config = dict(
    num_hidden_layers=11,
    hidden_size=192,
    num_attention_heads=2,
    num_key_value_heads=2,
    head_dim=96,
    intermediate_size=768,
    vocab_size=1024,
    hidden_act='gelu',
    norm='layernorm',
    norm_place='pre',
    norm_eps=1e-06,
    positions='rope',
    rope_theta=10000.0,
    rope_fraction=0.25,
    qk_norm=False,
    attn_scale=0.102,
    bias='all',
    tie_word_embeddings=True,
    parallel_block=True,
    init='trunc',
    init_std_qkv=0.0239,
    init_std_o=0.00509,
    init_std_up=0.0239,
    init_std_down=0.00255,
    optimizer='adamw',
    learning_rate=0.00225,
    beta1=0.9,
    beta2=0.98,
    weight_decay=0.12,
    lr_head=0.0089,
    max_grad_norm=0.5,
    warmup_steps=251,
    schedule='wsd',
    decay_fraction=0.292,
    decay_shape='linear',
    final_lr_fraction=0.1,
    batch_tokens=65536,
    max_seq_len=256,
    doc_mask=True,
    train_tokens=252700000,
    max_steps=3856,
    dataset='wikipedia_en',
)
Each number is 500 + 50 x the weight over its row's rms, rounded and kept within 0 to 999. Layers, rows and columns count from 0. Numbers have three digits each. The size before them is the row's rms in percent of the matrix's.

# layer 7 MLP down (transposed), 768x192, rms 0.0943, rows 203-236, columns 96-191
116:532587502535508426484496508570437562564505579505546538467414536543401462448469608505522481500470510506572508472508490508506581538521460542549506496438589517480550528497413493463457493439551533450416578446515445480565451522533533460540559586474451499387389460560497547455526553587503577486
105:536576522456448512487472491473558501442409430469485473493461538506539462577538508496553494530471525624498550600546527494526561472478465583551424493552482438530445419585522561585520518451500474503835549565435476448472518510528496519496368472518539521511511455480470458470477460500539476478
117:387511462531456474446415502392498519494451479463515485515450489500480555570400509535390551451515565441528454444450510509491536538527557495553530488351417541496449610443607504503537452466554489456482517579417529507431514494502448436505518500486472469601433518505530514538543566489502510557
070:492402552493551537457380467473488558573629541474440525522521535539529505514527555477500428454481509559458509537633504622550492508504570522395434520466547520516514546491588460554588532560503428384401479446553440474431491428502516505509519460552528499525503450446450548522457556495517378504
108:454466550511430459466526604510531525388460390540558526518534476475455500482546493467488511482533390507477567617507510460509483447533495526522527461481565480477553568507480432508467426476466437477389578515459432467461460462574529516532630454486531436585513549554424443533461509456553509504
010:552551470516549479501549477529474474543497557555532471494574469479479447532466416478491444526517490546519413479493484539483502565442508557498445418513507508530524531413532578479496453507388524483399546533515431561452437503423573560534420571436550502399504513551486493524481487533530472561
091:622565423523466474453479433488390468482544588405442465471450452532441464555504465523536554478420470515562471485589499477483555478469459493544543577524492424439515506560457520628552607481559528518402515471458620478543513562459489531539468442538509623566475469442473468506529414517401587487
101:569443581479605472432477485602467516523504537484590488529564473539524460434517502482462452481490487456550480461606492493498527523389564526506441490482504424516507517509529426519566523451482440440367548518547394546445470542528533534478550522561461531512385503479487488476451532478589458576
082:587506469548489464497488441521450468571506540513484563544522407550532502500515495515553552400450544386498599565448508500521489471411550567522498545488481512462503451485611508469527444510553470435429490506478492473519462494540478568444456427497487525520415462481571570420384488512553411476
079:462559446480567436519455523521468562463664552544468441485529458415544447523501454481530437536394630558483435430440425505473512580514542523531515446532599485512503491543398478525524500613584562507350523472455491546443433442482496495473578389521536557459528436420423527496447556535498464443
106:525512455460445462586461501499483495476545472578533499523448416452500538455524444570513532461559480499386580489527412600541506514489528516445507530478490510406463540467566457609505531470497511484738517480475425572560499392507552452469442457494543571524512464453542504480521563490542488504
114:529516478510621486497509498579512460490381515436534434407532551481422500555565527519550454567449498570453482605533526467428448470472574442467501532498538378520468589492507485488519433505538536447530566558533475470506522504414448550511489499526485520446484540461412526531434493493523441428
036:484427509424567500475438466542500569419573481531502586542474585498551418452457515425416567534589486476457393509480547559417579472540462509465530517445582521522526545477466493503495392522439534456435538544509528539471492508496603460518398491521569509543494478475441484511503549457502474573
119:602553477538484595493484516644557436535536429525442489409505589597496401386486442611455488543479472541415600533562513449472552546504521489536411564475423500547490538544551559495498412579516503451614437521490529519527516502516493441502469516517459517479504485431481406509523554543437566567
123:573510475511496482523545447439511464362512509498515485557570405491489447510515386555454462540541458530515519467513488457514466516474537542469465527562543508445455480469494573461419579546454475515364582498396543543478510458596549502484529462480524514481514446564487423471441553531467494529
106:513539497518603512538483454422479548490519498506331544425506461502471456504511466397493501472497503428547480514442547500574564395525536380560535603507498509503526419552575469497578449565504464507568586520487497492405476524484512500464488529523537503549490489458455520607510405508489470413
085:492541567532531536464526439453495505486432412503469456425502500588511480367417529568458516450488526478425519560490534521457493461524464639594647480506520449488526509496578491428531459537382565367485567466516390480512541550477520474512509513463500529532516590503485475499505527534589521511
113:435531442487515556487420434445480465570471500570510539513488392475487506471493581394414580518474466512575525570469550485453552498573516481504487560530535528504490582591397384541541473491461504441443595581535400475494506623477407520469507465605503517398514516510546504567532495469529466507
110:545578459526458494459463424491503607494549482489463526419559459570512504497477499488447447467532469495478391446529528449530548509443500401399595532575499645532450471580492502382525406571444522533446532565587433575498484492593499421547462458506653493524508470511438504516496512485511515531
095:485469509569582452502564502441527605407436562456581370541420537487363478480477539505509514597498469479441429506447410546546369463441458508430581599468503562485466484527453519571522540496525488542503530525512469589483512526560494466456500513508479544479471469514562527469526484473609574516
116:514414456475508463535472461494460492586576604416487511479546480377463457530512534474505459562511552445503473516533488601461418475498496544419507531566457522536441509495454529493497431422428508512421480381516537475437555550404452456528520453477481525555556491538504560529488447500554479455
115:537569552496441586531563554460507578444467499499521479512466520616522536456453431430358416478523475543435546534578559592496505609523460456556467535457514541509511479451519485500435496538461510489492560508482484527557473550511545453626498419490539464485533455516503553560499554519473489566
099:456457453521491450482448508558489513533435481488558559422527537487530494524505476410496497450541496487495477453501478467462529513539484587539526620508512474490503477441475485426522508520540553491533367525521543444514552537536534508485524512498628546498526471501456516507509522476461469472
011:455542553467534593525521519418547462434522535533438508533519407553548502495457478507520503494479539462487504595467488469596426506478431534472471376475564418548485563575429577457507444542484504566499401533479494558482519544519570521440518533458464434544531503516537401456505421494581442521
013:496574446515551466477536529565503496478539620542509553420535539481567471444444502448479531604388444506498447501520489578437566505455497529556497494475520491471506418454533562582378511486441514500285552450502454534418497453541581471629516535458562501492445521473460494552533544561528458510
073:482485493463525440540512519492529486568423509461523455433476498429480419459545554541463488572513542519466732454492520518482384520553489519490560507460458484489403509568547500468536562478429457532427491502609534467501475485482509502565420505527517550490473546482509514449452422521479483458
093:472384487513496475525556483556510484532455431464515533453525554411475492492557452440488467440545509496427510469485468555442500554535485406571555636465538532496468483570484506476454466422503503598557438545550605470499555479493552461457481453439470485589445516546473528545502537529427439458
082:449559524530507482507503511532471522547489480636489515491527452483521418481542528540501452364531469473500491496559499493470471452526450527516444487502515566510517627478463535502554504562515560494363557488517496495517499438470470519500562458549391484505498610537559490523456412561452454491
012:544509471518489519499573528520501485506518560495515515459542557470495473478489472461481537561488465519554430437513579613460553506532540519506511485482531517474523408450515568561438531504465494475368529450411429536424461438501507536547474552472474544486408452457421487540596485534436485580
111:581375629452499454476502439513510530502484479523456539501522494479554503487581543453527467499485551476471518492492571515442427474538524438488552430552499584499615503428550581462426430582434428497456465503501600508477456510401536491520436394644431472486458493562497467533433477508561449472
120:520485540487516523509389536537446581517578523573441475437483503509491487531494476465482467588551481456474575604458480457465482553478476498462506527492331536550468610397487481501491456492502420554433528533500478505569527489524511456580447453533371583566452425456582530428561429497490465532
124:399441395531453428515489555534423518518534475437509576451589524549487567424489441411435453539535555427481443444542473481415487479571513602530588577489500506549513521546538607535528469546477511522563444533583487458490518450490504471504619453572445465452490554477634451578516532504405525536
088:589439547518531510438481543623571579530509528496467561482403389545481553548438480411550503527528502512505516494528455495493471497417415596505485522537554559465531533535547521566491472405599459503464537427499499479520542469512522458430544510497504560473484419474497515570529514509475465490
097:510495478439501440427574527461567509586520493554485563397473568540493459441467528515500470561514579534499457513459568535494497395542573493411488485511515495581419455546536544511501458540532587379475429544480477492520527484555465511540458482541580490482519360503539449576578539514539596455
# layer 7 MLP up, 768x192, rms 0.104, rows 204-237, columns 96-191
108:495460543463329481512582603590428448565559361460429522424520450570460528438451518517493495526464523534528525347443486453534525489531459511501534452557471487455549443531569477475478564540510507538538476496511506584544623561461472522519458475554512493500419484465472524634604534464476455441
116:500358525545427355466498491468545552465550564509481535448494453511568574511419493534557514465529537482497453533492526498493492484444474497361603443452508594407525553525544410476504676496475532596436498476474531560603509521444562533532480530504462510466477433534457448528535465494462470484
082:469485444524501383534494520499428499353440421451570489446368437489555600508578548484509485543422524510516523575486526461455457500518340435519548465543428579445455476501438503443577461541510599533552445519536520443568502522497570478426514524445392472513525584485539442519489437510498551614
108:424538434510488496483525577557393438514499495427607480531470580404446517511506465483553507462462525410545396483547545445509468493472500444497452485459475458551503474515474397624500540505508538476466585480471434538438509529512530462529567492466578469437464625495443473600509598453475501504
014:457497519499468510514575542516469514472492494414498515491523539596497586430567522364596560500497623482552478542453481460518574429474534457473541488561516524530539534514489477554440485541606547585485551440531466573506549453472503512422573482546464487482505488455470531505551458419482510486
100:446501506500475530496535460438501583415501438518518548510516368516567558439630550451492488523586503505547548428442500511561419475568473448461469461470534589426529522446461466474542443584514439496495537392559413562584460519444502496529500611448453480491511464464511452508493499365514585464
102:421390540505508426541461408444536511449478510491499467472485565473479518575635461548585579516501477484478537389479439456487552375572533508492538461494514508419528543538494489512406520621583527564490520382494403479557451483438465492473535500419529447476451605436456514534513491538511521443
096:494482531457464471491526469473539565488489415449449511484545500471436510570561560493521530529523501526516539503482548452476550554603363455425466460525472463516499572532408435492511552534554550579526550479465538434502508525425490587509494456634500442567493517476454466693509401462337557485
090:494464524496511542518545441544507459388484408514492586474484467527505528499534433486476471523527398450523488551555488432436504420491416450443515501535462465527489532491580414547530543524505512484558538459625440480569491482489516548534534619447460480536526588520500442415495376501533498570
111:540426528461481434465677449545481442458522511470536487508489504457549510473601480523507581562473555400460426399388459384434480466471536503445547515418524553462555518446489527531441432507540475504505491528588478566544542518551500475507503517400549517515508522431574501573555469440470578547
104:418501445481515414492482529459531427551532512431558526535530456567494466493462496495585527468494511451511520451462482434506497470489545561497420500452500534417520437521451537576519582630562621499520498515551505522524465434578554545417502514486610503499437562442473489545557524380506618614
055:548471458501493473562582549504480484546416485443509524448583437483492555408576534459496456523477546545542560476504526429535479514495582453506493435538417549433448429520538471521400596519500469497530547512426457449521623556473552551453456539528439529477501573532560470438526435520523472515
102:441459530480479441518500489443501553441468495442544515561426431440522521578560595331497587455537552475532436487454448519475444474453458491411563428500488488478520479484484421526487564444508522591437573504571523508480469520497497512477606511514545463524405504531514604536488440526563403474
115:495532436491496528487461487511404411537515464533546405519477510502458570479416570475619459478552434471470458571527495525430533479571441542466460544590440494507577407507504436542484557480510551570460558469499507414501471534542571475470532548556523524605506502469524503549556598407424518489
105:510454477428502483536531529506509495466532320509476506492506522473507529475501474534471590486471482458525426596459492531511471518418452507513492513553442473440490463453473468521435515444505445436507513555508528528594585492541500516511426492515516522542503506575489510482540463446448467518
093:536437474526435501508515486487503605407511538497474454492462575505428562551496513567576471547466543523545508495572424442573518548557533447464456473494414582424452497538393460504498610523579465542524416405431655638533475510423457438418578489454441546450471481491497582521477432454548494465
113:496415503502511471458535482552478439453538541396540466427426482561579433542495447466505498572499502540429465546478443465515481332443522556541491442580538552469481460486436506471511505581536538578472547557486435489545555498507469546474602535553592561452476494450490574589477515553497513577
107:495543490471467512508500555416521399428493509455532518468413498487514507505549516521547469445488487498534459494481553522485510489552489489479461487525422572477542587438460503484511637538490618418474587485574480464548418546449506533482496535455438451491413596593525525543520499476483490452
094:436459598533468431497494503485512438508473447449546524440518431454520581504493461469479534362546528492471442524569470428493671492529521493541508459591502516563501537577524460548470452575486553424452554419397431428498560491347567473541605483527553476599427604504445480511475508474491485515
110:540510504539480549520459562570518475411545450576540451505525463621524493488540459528478468581462565449546505426530500443516474429462511603447560450469606535523434544499456440500406528515530506462443533568400480492459598529530432561507521554523429536512453492392455561476504485442522477559
110:485517564509494475379563403494413462543550542494529472504485501422515518526506644476576577528541460436547441641473439484498463408522492477460476502502579455517455569563485430439515596462527487588484526490545477524425543495490482508398477519497571493616470517490509546495486445526553566482
103:447431622401461484451538572556535487392498415462431442454441465537451551497578567477483475525530532416483528543428488389501432529529555418452564498494516509495591508524440477486479533563413491508456520543485403582478482505509514547525503526465502574446487515445619409492474498569485446620
014:546497452549459489501531490532492534452446493478459467494527566486541565433529602407485548478501523483492532501556550528439556457556529426544520574479436585474469472503524543495475561483494509506484549379550486534509562418544474534524525486579466601471507479499532472632497466441509541563
016:558429503424408509525546461477469495485429431620452501574570476508483566468548503462528538466471527529582421455464477443497437520491589507508463480539483558531508511520528457471560552574565541523557561451506500495517500537478463510352549475458441545455450522538549588518504502372503504570
078:471558516502437550490569472413509516509516419614485507434597424515523530477496576492494518557499535483528414492498498494524607535516496468424511478524454623379523538509495450398459456551608546551504508466455471584507473545506547526482432479544493537555524481527519455556546537540576501530
104:508535498500422512464476491488437495465506521486493514503529412497624523510466589486494545559448585561487430563577587417544608453460567533510531505532377483526542497440501525522555578553445465501497485439442493467550542539442474529411483585507519545456436505476476531504548445477433491476
092:451496636505512488529577522521518479476492494444508483527504496451486621426531482554461508615450498488491460447553538525466566511565537471515454466500436414505569515467436422597423526544518487518494447488474441473535438466425485494534496527397469546522470464364481583514605434467482512530
015:491493485476439476497539500494455550429502447509529537482517449521475534507496539544520585518506513540635457504436461455509464459547522546522500429599515503550525565484467473421520475591583567535515617494553514468582490467431588504428568500467495514454582527480539546567553511480517578511
105:527476507486495508435475457499382454434571449519575511506520488523464480436501616422572577525429478364484509493495512510506490482507440504418466564536510467430542448566563518481490565491493578512480589514481427461558609475547504481497454545476475601445537490543540483610517554527525467583
112:517488468520439405468591460585483466520510475474554494563428485449560440490533555424682493451561580536508538486506537447477484510522517517379540399475522551455445549495461581467485549509545522475445464518503497512493515565489613525486495494488510531406546522558468499559525498483526547461
120:570419560549444397496467432490463575456592459515556491405454455503483460470472516460477454528512573396547474419531446520494529464450411504492560452552447498515485584559625486567545505435486488531478483486442445532580497527503444497481484476475480483508515497446477495435488587523467515535
102:415500469568502478458488474430508498537487579504441536471461508472492530413538502470526522471489474497577454517588545469500517483590503508501432547550521526560441500563461432526432629558522598567509564482498487528549586506472505561522547608462485465542448468590499521512576561487448440487
102:570425526538496587497517607437552413448553402462514482490461395512446499487485515487530502520510357459565480539451557478454563460472486466518481406523425481549501524487507544431430517462486469512475460476438463526492577512491562486487521622517446525500499537557548528474493520524527509601
106:472411510442360382487458457513514508450613448426465474509588488602513604489503469545543489458495540500468419486478518481420611524510434467483519500598495446491500402501488477565535465514525509557509539535537530666502444514553561491495487445417498504508440533403569509443499498491404539560